From a checkpoint of a small transformer trained on Wikipedia: local attention windows.
Each number is 128 + 32 x the weight over the matrix's rms, rounded and kept within 0 to 255. Layers, rows and columns count from 0. Numbers have three digits each.

# o: layer 4 attention output (transposed), 1024x1024, rms 0.0624, rows 929-959,992-1023, columns 64-127
# v: layer 4 attention value, 512x1024, rms 0.072, rows 481-511, columns 64-127
# up: layer 4 MLP up, 4096x1024, rms 0.072, rows 0-52, columns 64-127
# down: layer 4 MLP down (transposed), 4096x1024, rms 0.0704, rows 0-52, columns 64-127
o992:120106154140171127132128134124127104160120126152117141043136115074123170179112121171140096091130119227203126125138141151134108101161138129171110117122075161178148104123125134110102164186166101
v481:108133140116141031071168117158112076155111104117170136114056103058098156109134219103141139100122143090142163098205147152211132127087131024112144142137104113041079104209099197087139065171107145
o929:081138092100236062181084062132145130122143180127167152096107120066124163162176081112111172102140120092056164102177151114118095144109116115106179146157096063107124137133092147133136156114092142
o993:143144114150081207136110156110090118123094088128139093120145077173189062119138121128115108107101152159160094140086163151087121107117101147156096166113127177120144089113142075177091128148107172
v482:168090163137144150115173155145112149123137099138109085139121149163195098112183190140178081054184119132120132157119120190109087120124152134118207161105080120106078095191085067112114130105124149
o930:113137119166113151107150130134158112125111169099124106088149090070124153152125186156136131136182083246121111128092141131133131144167108082069115123088093105105173117157122141117056161173093125
o994:148141164126101124167106079132068118121135122112117166116095165143140134146092086086084144147082113084117167101199174130112052108165093130127113121154156133197144092138198186148161103140112085
v483:099115124099139079101118131142150144145146154133125138114215148143135130146131180150154178144183105092107131144111191079111111141142174135045119162121110115143154032089142143063129093179150106
o931:162139125175116187127135124074128090202139162136121120120075103196123088073120106150144072128181144171104178104116162112154148110108101162195179075141128167155089202136142118164172175181144124
o995:116116108126121162126134109163079144167134160102176154128145147126165130132131095106160106097113145178146140155121096092188144165098114121113028116144075133136172169101110084139120123074134089
v484:080113144162142148104150132134092109128144167118118113132156141161074151152123137124127088127147089136110143108127167149143085169084105117112118118176184074144138058142154136098099099178147099
o932:163077101113150105099108148154120099095156174102143093134120097154128153173225060162085064093142147080111215121102151154134189130115130117135100081158122126113093109138080060114117154137123123
o996:134139112169186075132145155138140107119124101093152145086148103145123146082098101150101131093119109149149105193136146114135108085114151134121158121116081174150159162136165149125138110079157120
v485:155188047096103131152131061104121160107151188095175196157071137119050127117111132113113123077109144117086088183149082102146130122131191151113154148093158056153120147208099125129224083172070142
o933:104186142154180100101106166134132129133232178056119138175090172115140164190080137125154089105157098174105165153068170181159075104116081142215034120119140094129157084129056106197057141109188086
o997:179145138129086110152147160106103129109080094126074132160135120119126068079174064133141177130120112172139097117116121145080105119138158097119160142087170160119101121152156108102119107144110116
v486:159116139118117137125083137080132108089144182105127102048127103096071093172169149129177114120163104041197115138097116110084103179132142151112148105119113175137173142089149137088121121130109136
o934:101128093092099136106142101115094170130136135134152078055099142116092077187153134157130106068178094115135144141137073101100086120165139220207098092134171139183092124092156111126114088180114125
o998:084183109136088081130202125137122128192138133177112146174170118149147122118107132128075182159102140143104141151158153129133123089086085064094215124074152155120048129142116117173137142045167105
v487:107132137096146101106157145073099184113096160154070087137124128143127140077197179080138149145113109134151184153105145127159187114142103110129059128161107169160115113140120150136092090075132161
o935:138150180091157138122098134074131123128157062153142163146117089134111194136186148035125151086172139131095128124151046102089166168089129142133120137136109156108134142126083127100151105165153201
o999:152141116086139096164115088170171097112184132097095135122151158096079078118139097174089128097185078134131145078119134194044122130145107096142148129110152142130208097158169144129138110129146104
v488:112078124124110169167128209124138130133086143149146110114212093143103135127120152149153164111135084106124125194146142138172080116171104136118142142110103140170102101115176112163156171132149131
o936:099094089150118223147090141182098120131120097157167101098174115137041130145113149127160141060129108138088118091168108114091150059119122165029146173198178169118120130080164111129170133143151095
o1000:157123102100111123151125151129119119126197109152092112119087147116171083104151086163150078101104135133200147092109184111078193163098115104122057085070127072208129142103112111113051118136082199
v489:106130122138186114182165168105093104119164138181092139120129159100156141125098139083077062127139147142115217117076153127066152180116138129036104168089126067163089162157168078155090081158094154
o937:096118132182095104096142141039112098147166106147138076104161136146080139139165118030116095144156099170157130086161090103091168156143072145063133144146086145130084137140150154138108150152135158
o1001:183092127183165063103148082129114147133141126089109122146095095186163132150164119189154143141130101138120120134154137144176111130143089114184122105085111082175118102058149099182136134122173074
v490:176110099148156173125162134084130108108117149154133119186094143131081149123144087150104139122183105105125129084167149087178147151133108078211149188097098141138090160072090155119122152097135088
o938:175094157113120102156119123090098136104132078187161034176134087202120071149097170187142111134114142106131186108117126123168125133095151144167121093140180115106168113134109090164144149109174109
o1002:120126087161130142104103150154092118120136158085139132102136160145176169141185168048112095139107118145144131152135131101095137138170112115120118088168097114126146109128141203192123106202079168
v491:106176090173099097114151108104158154152156083092139137109174209130118120163152095149154126220101119104146176111143146160071155118126113130085136117120163160104146063163113149178092151117156134
o939:158114136084101100099181138191162189144102155096111148090129111108079086110102102145092121148107098090117140124135162168135080046132089116170150144089190159123123076148065189162128157108133109
o1003:128142148194144103129147186108120080111158159174101149151073141100145125097184175168181115084144149169170088167153091079203129158139203136109091112172094091140107138138127133109098116116131155
v492:198165129124093126158033114094154093167085139176125108169080077075173115142183200124116121145039110183096100143164159108124141080095078130136127138135190177177149161130140121124090100162106121
o940:139129186163096094147185142089087129112140119086069094165142189143158134163124182137115097117067120101156119180158165101124138107105126101207101135143119168173092116088086110153133142066167070
o1004:150136127122161110093114132143113170134138112107104104143158119116141110144055099157094152129148108119124164129151064118136092159119118105126145142100071070145166138094124122153175108119119211
v493:186173115088116106075145100109119113149107080142114175114138130078132102101157149218155065142099127170129102061122130121081175111186138132128117090095134111091163171153088099080154089180192134
o941:170139146148163088107076103066122131138044104112104105137108160117138102104186097184129105049105134111177124168125183098124069114146123144130059053178130141188115155171050077189099153142164123
o1005:117112139143152135121118150143164180114114135132178106192120126168140112139090114099087113133180095124098157117125166139156169191121096107086153177207158122112112084073144154162152186127144152
v494:108120083121163132165069032103129108110067156112103188156166157145154146061139107094116118167113155173143036088064179113159181155156170090120132148100153145092158142086124133134147146091070150
o942:150131055061102094155171118100171128112112146124139130110157103107137127144150134125101140136091088161155156114128112169079133145198127149136163114159183135119147131132167110182119217077153139
o1006:135151194157175124152136151165077132182166100119097132112137124066129126153146149115168120098155152106109161160144169118123155049180118117128123106114114101122150107149114117104204092149193142
v495:106100082149105053138131145060146203169117141114107146141146191145178131110148078191155096069137134147090091118218142186097130119108119121118111129185140115180106115090127077105174162160101145
o943:099153164090109023120129134091109128062156138076128164089147133103118120105190147103127141072148139168025144178132185060127119125087162152114110093127094060180089148069159079141154145114074132
o1007:113122119106069189212119091145072112057126094093134092115137080167083157125154091114166122194090159107094140146063075186112148073163076121095147101128113199152142163186203132175118090153124109
v496:122161139136123134125171120131157098185145113144146100155096201136119149105141090171138117137113181172063100156116059118082173163126162100162127152107116116179120110188106089122156130092101114
o944:103129129115188114078084132127136113154113077137184104171151169112159214110129111122166157114149109072082109157073096110065116111091128142133146163120118082104170136171145166110131104168140185
o1008:134115108121123119162174151122124116094140195122128110098193140080091143115121160111189201156080120083142122092138150154144143076130119119080103076154113126088136180095157145122135155085165093
v497:069087088153132137132088082138079159155138107106167129122144107096096182074125097136097172162121099173163202127112101140151105115112139120129158105164157166110158109105124145118149185096136150
o945:188069092141102113112125143130150187068118093183139129064163146114156107152133068130155141132150163091158073118158079171078133181102111108160054121187095121129190154103131161124119135102116169
o1009:103147087121142123115120170187147151134141126111091166177163163127161120129089104140122134095119085125149150132144149113136165108160112165117166119092128095202114146154140157147078100171102113
v498:099112117085104086122059104112151095140139204156202147114148118136116171128183077106134154186102158140128076108093166177135130132176095139089065155136180190060142135133143157132074124148132149
o946:040172169097111079126090039153131081164187163092126127153149035155088183142107103189069179110062153093105186097188144181141122091155118103144199144181114157091083071105110153127103108167147077
o1010:146098117179110139124138191170171155115092118117135160085169115109173129135043202118100094131104102187123135127111086107105156148142134133178111054132151076143152165146137110109139151147149090
v499:120155159143194181046087100171068150144165076189136119167149131110097071191088115126106210148119088131128165164120101135155189144098100149107085129144155115115120100172149081134145124208135133
o947:106138134125169110129179147171121142154140157169131126229102163182141154184094145119111147139094079120155146083080095115070177133168113093064113064081108091109079043094127177137118120098188095
o1011:162122130161137130143120148095090143167147100072144120057121115153172107124087128091123094063143215110191132138112153119189076137128114140108125119094094155241097146124141081134115113096117130
v500:055112173102157116189136127207181132101093083171102133147139105072095159166102144187085068151114091150093123162172102146114116134118090103100123143148078114170166045156124097116127126111053157
o948:116179181164137092142155186062175184179116091104142081208071135141184144169135117143157067149064148066185176091153130056148200117117188127184149146136100154149162105178097154144145113109085111
o1012:102148075120117156103175141171109059136151130135165144068160122115110133112177097084131170126142138156109168120108102150116100135109118130149131157217107084125144149063150106131100156127203084
v501:117078084148166167109156152182158122103136079097154135173207103172089136195155125161169101141095139176081129102160120121078077112100142107234166087120118152146076118157077140121097187097063186
o949:121109125097179153174136176141197158220118155132114121160166108116113066155114041155126149196137131247045104132119117119034098095124167111159127138095162145176173116155083154112076126100093180
o1013:068093091096095138100091087125064099126133102157117101147075142171173127082115164115079060080147142065185105105082143164176184108141121130076108196172076119090150129093178084066095137106162118
v502:094110109086110113139107127124120117106098184093150145075088124167119182074178077145154124138110176092123136127140155152163064108116164146058075152124065217093102197089119144138122159159102111
o950:157135080085108187118169122123126112079094128119161103120149150152161100090092152159120131175159088089096112138095065075081142137148223137126156125068196094153083060121144154161122196183138121
o1014:098141156123164158173116113141144145136143115115136135106143159086106122164145126124124179086154123164122154142158103142166168147099084110163149155140114095120136157141124158122160088135182159
v503:102086106198177153085083080127156150141103135093131160082154100095177193155111150123120127121184123132139075119154103108100120112103085107109127116098159057075152127072178171152117105123149141
o951:117128123115103077169083155139124108108177168132149110148091103097109147119109173147173114132096109202173127114117171131148179122125128069070062117156102128125081149122158102158110160124148133
o1015:142090176107108144126130093135145126157120130102133143130103132163065113067108127078154130106139128126144121134132176109104119145139067101150088155185136096139115121160139177134116192146123099
v504:200158143104132121155176102191094142156085114179093124125034131076108163123196120086150103150084092131179113131093193151145052150162104147162126133176155165157081142123108187141120155124037114
o952:102174193080147161087143124189158151102128087110107173190167124086106142140145147128139091203103056110161121108134181095091130092104104124125178127086148194151043115102136088149075122120155113
o1016:072094092191063098117117183103132107167199175066098159112099156162141151157151160139119088058178093166034105116109124136111111128104215135154164154136182127101187082142124129117170143126118146
v505:130181130108152180118166182119071091157175116144113118102092114193177110096174132142131126081134163131099170140107138125138136130118157199158149127168151144124128154190179101107149112123153109
o953:088100130041131128188152150162086070059152162159154144067163099170147100114174091142154075091098112136107132154072159135135170092201083142116024120105138189123055100115075108095081157119139081
o1017:200134117125125099102056102100138110125122134120131117129168167132119129170060141108120107145136107141155105117120110122095109139101164174110162095162167098129150144157121159115118156114139132
v506:102096158159146085102121118135135156079117130054132104123144100165136083218172133131194137120176161101143100094167153143103103104145154152127111171106150133117084071174109094063161111160062084
o954:115109185127142181172178134085189139173070023146103140144121141131110175182153136136078099130128170075145120093165165113096175111128134121088150073091134106126134087152186102103085105139123124
o1018:093107090139164116095116167184076101115139136178082157075134084110083114095156144123148137104103113139146160143119101117131122072166146104084105097113121073147107113137074135136110143135107105
v507:142114125134183165120134150076145119149068155116240095117150159093121105188144148194111140198123120085161156164159113129151116143126050161187089087102156147140153166118115179090136120167120165
o955:102115076116085077171132098054090202162106094115110097137155123130069128089102179071130151090162070095096180055152146132193052069092117112125129191093129128146105077098149201152120135127122160
o1019:075154157113102100070161141171117110171160130088025132126088142098134110104104138194167156124102110169143091164129124122125107143111169085116152126130152144125141062135147098132067106108142123
v508:145123193098114115134079164131132101145137063119100122113195142132139143087085119094129124165151097157117080155107141131160121083173106155171148114150217114091104171090104123125121172119169097
o956:131129070096092137134149133174150164102169114099134100074151073123072092106094191173131144107156150103142152067148115128125047115169139137140087128165242134118126171102120173134141155120112150
o1020:113158120168131138067160124091106097100132146150095143130084139126124113120141113152104110101101132124140099129095147139123142148128129149126047137164117114158180131137130086134111125122141147
v509:134114132144190129172119129169189165039131097138119148126066087133144141115130072121081099159186091107149154122080127134129135156132094113105131108145050124147103169090180162107202121129216155
o957:110124107208097105125066096188184090116153177172115121138125065137155024179079119128135118081122121158142138101144131145114106112095153068156148084185118165172123210078106072085152074124095088
o1021:160150162104148147123151116101106143133111117106131116129122198091157158088181164114151128129128166120099123102139154112096108107110123135179111121146163116117146146139095190153099125111077135
v510:076145071160111155144124123194149130127159173166096138133108107141162156139094133038098161101143146157105129131096128109113190095114138119110152141135104127149098129166116114136165129124177147
o958:171099112122172188141212214194102145095099081183103141116120131132177127132080094092091123155134157118127197130101127083068083129104070133189123144083124099142093125059183141145127107099134147
o1022:116137167112111076102049085067180106139100143096115085102108156113100107111152074157131129160114129084119077100134158144109081162121143161140161184129142076083110133110098163115146065151096174
v511:217132075115111114169141142131146088120138194130181074075153116206187142154068132117125135109126119128075093126091092160087158119147136125150161107123079085128172188139156115102085123059102150
o959:123114063101089139099069086156153142059098117155159136121144133174147160123124125124116176112176120101134135089112066169114149183197168149125137093121188203154201099103136088097068154084073119
o1023:150042175138165116131139149119141115112127179198122141149096122086175123127118127143120140193086084120164134143166127103081134150124145147099165162119115088150106132127128160148149126109133100
up0:137159107102145140118125177136079090185080117177118118061190163090100228150085184126085089147117114102113202084129104052070111192170092071112129079173091157109183146075094127086169144116080135
down0:209115105128141118114064084074099130157205148209133064102180120114089174079158146139132156138060108056108192042083177136072143122074167119130136149147068096177029117036144105128129144124121080
up1:199123158117114134104111151148142183101154129104049045109130042136131132170163096169139140128099168157123110189059196102174151126100110134168107091115132129137106104088066047116119130099074172
down1:147122170195106178107088143066168076126110130113125115178117142097120091134087154109172143077129124110126131142081131125117126110073161089050196101122099141199125128066091148119135088147200127
up2:100082186097101081162104178154045160161125132122119225073080116191098058125090120141122131128078135151034142072146112172136114184091197186158137094077175172215142082143051190072146076127161160
down2:097190137139067122146088222148117140118091102123212158109061131104143174107211160141121113135144172140122161204172134185051121125151108165145138117128158165163126128048088133071193105205167140
up3:046124183171121104153088089135099210139097129109144149150124143078164105122099158096157108115091137082083144120118176123044087166179142204106112111113133166150104112085086166110176190138070026
down3:162094108112136123221186113107045096144149132116105120055189165149155224215098047131114184118108114076131089098140149163128152121148110122123143087117108137114202183155173112120076064214138078
up4:129133131131123127127124129135132132130131127126129127124128127129127125128124123125126122129124132127127125131124125135125124129127136127124129126131128127130125128123122128126129132126135127
down4:128122124133131129126129129129130132129127128126130128135132130131129133125134129124127136123124133125135129125127135132132128125131133126124129125132130122131123130128132124127126126126130125
up5:162157108168108109157125193112125114090126171137071096170145166132125104163178058128115133103090158114151049191125154152154058181142098102173135177129198099118160202117123154144145167171059092
down5:068056125202137134165162114084160104075069104148091142089124131090098172125133146104100147073149129158112181180120173116184088134128132110171120088163121132101206074163097077104103068142100086
up6:117154126110130089106091133103099114087116076165128176146145146125129055132148121142124089104178093132158144084117190124095171131109160102046130136095123119071156077173141101135139135128152142
down6:129149094064098118135126111139139153189124123131111131157120171126137117151160081166094110129198158073133164107085105103127098177104114129126077133116127132149143116101170105117139127136111119
up7:138128129158126126134131141137128142143136136132125160146133130142130099127145108126153140137111149122135128157123140151117090111118128138112111130122140101142144108089141129101116110130132142
down7:118124147128128124109107119127111099156106131144133162161113124117117122134127151138105134112141124141102126121101117100119120129129131133119150124144127128120123109123135150130125101130153134
up8:163109175111079139159098144149138153122139119140134147135133126138122129156121134130165146118088111158107084083139165087161138133132121157141131137088091118146092108131096123128127122140090122
down8:156126139155163131109131127143143123137101120150113132115114102122137086130141097144119132147170097124160115150129145159110133129100173131095163113113106096138155111167171131139140093100155090
up9:137050199130157118093123139183173109137120138204128133109107183131152156065130098175113128112119115107103145123125114105092131101132110148090089157134169146055115062158148138123117062052125127
down9:142157132067109167144121207152150154129151102129155158125093080147145121059177119104184154118170100103149132128137141119132100160085084145183112097112143125141136120126131140159180134104150108
up10:118112124125122127126149104106137118119111143119126117124116136121135123121120135123129121131122119111147123131095121132113100148133137113146145128131128131124111141120127122121129134111135136
down10:143125119136145133139118129135123130116136124129132118117138135152111139136127116139145123128105135134138129098129130142130121132140119146096136147120144124126142123117124123126112116130133117
up11:121117132047133101096051107079151143098112065113067108161056185141136102094098188104103137163113202128099157136109183151067073061059129093114081156103164157059136132167114149122104131134098127
down11:154136115145150137145183113048117085186089143068037145188161116165188115129142160123206091112162197149190172091164085123132091162135126177152114125066142138111105155073037113162149209105122149
up12:159124157143124144130159113119138156110175143081158091133147138133135073128145104151076114127145089122122094123119127139100094124135170136106128131155165133127167155111120139142115131109130162
down12:112081119153116110114111137113144140114117130156135118141149111114136123136101124081128172124170105139121100175121115109148128115180141125126129105117100149142140140097174090091110142097173190
up13:076147152169110131139096227118184126050131193124176133145120148115102110129157150070141109188183129111081127171181115157173144183157059117157139180177094102065202127091145081045116090078107067
down13:118126152039164145151134093190135182177082165166115172136194087100121137112198107086067198147054111143073095079193164150097074101181104120078140070087170067096182144146210153135123169101122145
up14:112133113108102131147132143081155198117151141099133115126069101113153115128132129118123168139119097072138137106119081181036097132094100122070053114139139060109118158100094108085183124024121106
down14:155142076155068152116058121160198128175140170087135128121176159157087093112167117106153125116091129140132151126097143108110103148150162058090137096101184142129121113145141143151178149091094079
up15:130129135125132135139121131128132131129122133121121130119129119130122128119126132118128129129118129129132131132134125129129126124132122129123130124132123124127128128134120121131138134132126129
down15:127130128130115128129123119122134124133126142129132129127132125123127127118139123122121120116140121127130122136127126132139125128125127128125122132130138129121135129123131117130122114121125135
up16:148131128189104159112120165150159109098158088154136130118130118176100145135135139173112135137140100151128117185130079119149078138159142147117142133090149116112140167153116094082166139111126134
down16:074143052164131126098157104108103114096101124112135107094126113097149099124143074076117130079145152120174117078093122158069103118118120159130127164058079096112157106117093112136134134157152147
up17:178091128131124169097168112156125120153146109118149133140159119136122098107128155109152140132110112140108119132150125102154139134113139104105115153179159153104131133170103085169100109108125117
down17:159107116103054174095134128145136129159113055168112196112133157132115144142161114081119175161096103152134116096180094123114097158073104154128155111111154113153130156142113116111140134154102090
up18:138141127146131126131130134137128123123130106117136099144119125119126127134118114120119116140126104151130111126132126125116134122117134123123135123131120105138128139134128137133140140139111150
down18:127117117132118128134114127131109129132146123118100137141126119121126131125121123111113124120121138133109108113138116124135137154138112130130124126128115138147133136121122133136143096123124133
up19:137119090117131129124171134126107086167118105126156122126126123161144129112150133107153108111129144122136133144111126125144156108149135119145105150133159132124131123093120127110117121159128120
down19:145123125135138125139136108128129104127103131138153116081112140148155135125071125097107136120140102135091097169102136121166115126117115076131132127112133145125126099160129139143122109119122150
up20:127132129129129130137131126126123120128130136127128126123123122116132133131132126127133129126131132131125126131128130134131130136130140121122133122128139124130130127119128131125121126132131132
down20:130132120125132125123124124135127127127135122130131130128124129122124125141129128130128123130120127123135121136130124127127126135130130120129126126124118132128123130135125132128125128120121126
up21:120137123128130131131129141127137125131125123120126121122125118133129131128127124129116134129117115132124135122131140129129130126124122135127129131127116122132123130133122128127126132130132125
down21:120125133130128131126128126123136133126132132125132129129130123121122120129122119132128138129124125129121128124127126131122130129133134129132138126120129130129136123130133119128133127115131129
up22:087137127088074149081140130204104126166100151124145166146185135088097095091130172102208066203037093111089185115145187155095145143103164211115073147105106240180080177083128065138238063099147101
down22:161059167085176172158117152061075103163170065154139137142143131136118154090172123116095166198053126156133203113179143107084042151108131167129165124155103150226080121151144106113206096155167166
up23:173132079146128081214134106159159177083105143148101132126134172184138196109062147114175105124129189149178136123144092174088153146062098078106043133119092110156068084172159108098141170181116094
down23:145170128092099144134085125156102147093172097124159138177063074103107123096098111123122092135155088148164138074101135045106147081175137032140098105177136099084110104104195168124128125131138176
up24:136093176139142078145143137114160197166123139159125131134152213119131155090117109112138157099117130086101114104114109116111192204153155120106114126105134122133163098143120138123095084099098101
down24:095146082161112130093109091156130085116164162137108176154140149149136149105040137077077125059132116130101092165092140144144092179137191083133084170140115180132095101149161116143141118157095130
up25:121133127136136131135132144125127124135123130121128118131126111140129140125124125134128122109120121144134121106120122119116133152124139122115128138116141140136117123129124128112131117131140113
down25:128133131125142114117114125149128136131131128125153117128131130130113127120132124109126131128135121118134112130121142129128124154125139111121144132121144142132133138126123125126146125114128126
up26:178145078096174150072143161063138150151055147110136135114112172143152092153062090112192147113163172081151101063116182118095144138108185061106128116127131217215144108098136150093141176100110134
down26:079157176164144123149110104143178102112134144130169096162140133096106135141147102174121180111194133148105118090087130157149038114114094095126144113114049055077072102110144123209058176135144140
up27:087141165131104131102108120137068129152120156167105137140160159130158065071100165133151152135154085086136088104127141181144127177049108159129137107090084078100150079081160139127126073136116126
down27:124130150176103178091122110110085132188089140076195146165112099149171157180136162196100115108153115090140109152085075096112105125116104125095148131091105101121055161143153158105153107100154166
up28:135133113132134122128127129125129133115132128128126139136133120126127135126134126127137133132122130128133132123126120130131132122124136133127129122126125128129119129126128132133137131132131139
down28:128126138130134123132130123130125138118131127132127133140135131125133132130125118124132134121131123129126129128130129136140135128137121127134123132131136137124136132131126132126123130120122135
up29:149094135182132087158051123186135160146093129133165155135108189035147101155155103059103166105072199177100145155152165130136081142127082091107118127145081108111106087104115167104130085194154104
down29:018144139062113168195153100120145076125157124074171092166133105158135148117116087086139092131122153097120135123139131153151167094117183130114140097115165174089124122146158109116116126136167159
up30:131102144143092129129114082090160074103144136133099152083120133115124163140188137129137090096112137168135085083116200134161103064165173092148093099153144055144185147155172141033129120161133164
down30:164150100128122151121119089105117125087135173142173100162141124173176101092122111123091155155114105111122114151113136120079130145162126139187110126149152171098095135124128190138117113143161096
up31:127116114143112127129138125146132150118136134128119138118109140117130148131128120123143135133137136126112119120131125130144133134132129122129132143117143121116141118126142143129134133108140107
down31:144113113127137120126130146135151125138117112122135123137112127109123138125122125128113126123107118134112138113128129130123136136128133120124133116114123118136135133138118134136141128141121143
up32:138136140125151118109085159137098095154113143121196157154126115133156016117053156157132096173148107151198087150126101162171116087139181129109106138187115181098154136147169132142142150154183077
down32:129144106117077091130173131131124098077163078070078138129126105149141135136194190108170063164113141119217105130108145163107129071168097063143142127122209115124133101144098141139118092045098140
up33:114083146105086191121073140074114188112126161190176119048129138092078098147093123141086131184102143088106144182134196197054174148021120093146149137154146132125173145132150179119130142122066144
down33:112100064109065168088101102166137161165150160105120103141138186159148157122148189098115111132195161126070151083107055170075076049194093149127139109185118128026145194109095157092175151117132152
up34:150127085152109143179086161119108135172120183129068152101141135169097169095115166104114187044097197118058129114104137126113074150117054131090115075182100117145146110177140122063123114094132110
down34:154202164167150174112119092196101186175107124047139216175205105158177166169227136066122124198160187163073086118165183228092102160117049150076089145183161117100128115137140083131101212136164152
up35:100145144177203092083113077136179139121088077143101119156128132053122128120126071143170110114175148095225092063172174120185123165151093020086172167137142111117134189089076156147147173127065079
down35:110104128117128136063176102189134203163103088135107132103135175118096162110049145094162120113126062074111137130108124116086106059057140137169113127092116049123034138114126115098148130146143133
up36:121160159196132117214163115113087161168148104078175188199154128183180134144100089114105152148078097150187060086149080179043157120070173137140105130114135174124131123095099134191123092167128073
down36:139132219093119157150118165095094122090138113072131119082105179118137164181092173175126179157172173121141159099141128089139092137165075126069123141150181150130188151149110117091127146176182149
up37:177117101154127195115084135083136177113084159144115167183121144149010105129143167137056160152116178118171110051124074133161131112125135191113167080165082086133109148130098093068108100122117103
down37:116107121094124165214074135112121137113166064094094095107104201151079128150094061170155150157118129107112133090068142140142111181102098141058109178046143096154101178172057128170147147135106119
up38:155128150136113134126121110116129135086115137153101130102138140147127134140111145132114127112127131131126110115114128135141113128149128163120152134117133118101122153137125159113127143139118128
down38:129125134151111118133115105148108126125111147139115137095116130149143125134129138139119121134141134146128094106102108124124147116125151142139129128120142139116093143139131121109120153144113114
up39:138136114134147120139144133134126132120116115119126136117144136129131132143128132128133126123122138135129147133121137143129121122134122130135111130112116110118104131118136113140142135121135123
down39:140136139134127130145123140119132130140124125131151123138125110128126119129106112120117131131148113126129130144114137124129128148117138120119137125125132142141133128128134141132114139110131106
up40:129119116109129141134121123125140128119119123124122131143136127128123123123113110129122137138102115128125141139131117124139132124117127131120141138132130116142139123135134116134134133133123123
down40:135139136126130121124130134114132118138139134122134127124127126126109133136127120119121122129120145120143134146113132133127133137110132118133134129122119121123133143137139139125132122127130126
up41:101124131127126125116149134123125142124129134121113135137116122129139144125121126126126120131138123121132134121121138126135123119124114130125137129133128120130149122123130126111125150135142125
down41:139129133139139136120125119120128120125121107132142137151121125137130138126115109125140136131138139132137122150118127124117120128132122137135130145130131118131131129121097122134125124140139128
up42:147143120143122143098146118141119131123090125115135152120145129117150157110130140096106127136143139147103114085133161129109108128112183121110140120145116129115134100178124133114163148094127153
down42:115089130108152071104169128125134130142140101097139163163115095171122146118160106106144111117100149099141137133101119095121143158143129128126150108100136115129132105164101098141129126130127104
up43:126131129127127129121126125126128127134120132129122126126127127128126123132132126133131128134133123138127140129127133119130134126125129124122125128127130124130128135136126128137124127130127123
down43:127127129126128124131126128135130129127129127134126134128129131135134128127123126131125127131128130134126129132126128120133125130124126138127132130129128131129124128125127126123127124128129129
up44:162160177097077179083129145165164139171143111079140206114085131124124133164200093090144157142083094208135144119174072199125185162133133113136119108056136113074132081149176148095113161124100171
down44:151145080100107155125100112148127163169131109189163124066119155157164144200096160164184117090153139088145130134146175116186078133156093104175183111088127118078156138128070125129137163128137142
up45:166191155078043112081160094104161146142096136114124146070128151122117179168127146152146100152166110132134132147159169107114132120186140110097176148121098141174144173172094144087091103101057151
down45:102050148138163104137093127111120100079153136111153102128076079169149161172160109133153136103126131126140114197116188033052112086145138215166138186113084077123192118074118077158222100115138142
up46:076086084152115198160171085159162076121130161168087106131123129117139166106154095068183170164105087133193148147103166102115189132158127145093171126168086169090154167104136118115158176096102130
down46:127162135089143111124143180142088100126170173110099173142128151133178111156117121135170092093156163184122181110139145114119082062132091172145136112128119152116103138131163096121166107122150122
up47:146127071171171125103093092144192162152165143115155194149120117090092165083190156190070097133140160087137183129077105141202080068065138096146094169121134100066080157134147158115091211143167087
down47:132139057095140143160135217116184230157109189180132067206132121128127184042099122149150166159140181156116141169143148201188102052137205212101154058110115170109167150080151102132174157176170119
up48:134113100137143106128122090141113100173122072116112173120091155122139055166192166115171110151150077075115100093111119089136100100128156133167160127140118122137141155179096108118119064153110125
down48:124157155112138183110119129108092120126139142148110147064156125134149105077086125091116108069129126145091183170166106110146113144080088142209148085123126125130138141129198145135102110134110176
up49:217141122142151106119132146081140201098158067071206114121132140163174105102124134087113103159091107132062114136219134156108123110163107085118140100128149193088083149185081155160116091162133169
down49:092087198168097118107138108079104105163085116086114143171192106132110139137193110165109135089168140152135154123138152132162153122084146102112111116134127067161128138114172099069072154169119189
up50:162143105172090090116141178179139203107091164132161172084073179158118064146166135101154103113203095116190119179121138098152137140135098204162136088137105158070185184166108143121109103074117107
down50:201145103110103096142111164183160162082100043101081136084073141114118100125133169151144096176176123091118176144108197139095090167183084187159136074101095139135134111071094181181115099173128187
up51:149117093112139175122106088128101144108113142105131152116151123139075119108138102143138136097079152116146073088160189099142136129167164156153093162117160141127149124110096138118108156071127106
down51:150165101076106176136175110177134177109114177109086116158172121090089136128091131146104126146108108116128174132137144122133112133136143158122155134126135128125133167109153107100132173152106114
up52:113140124125127139107161106126159122121123130127141132134099114077118111106132153133108160123063107117108130133159142126139120124135161109122130149131107107149122139102118135149130123103133115
down52:141133137136159136098154161118136119129131133137101133112133107135110121128126120119152169139137153128157152137110160124120130147090151135116139165105121103114140142110149118112111132125138089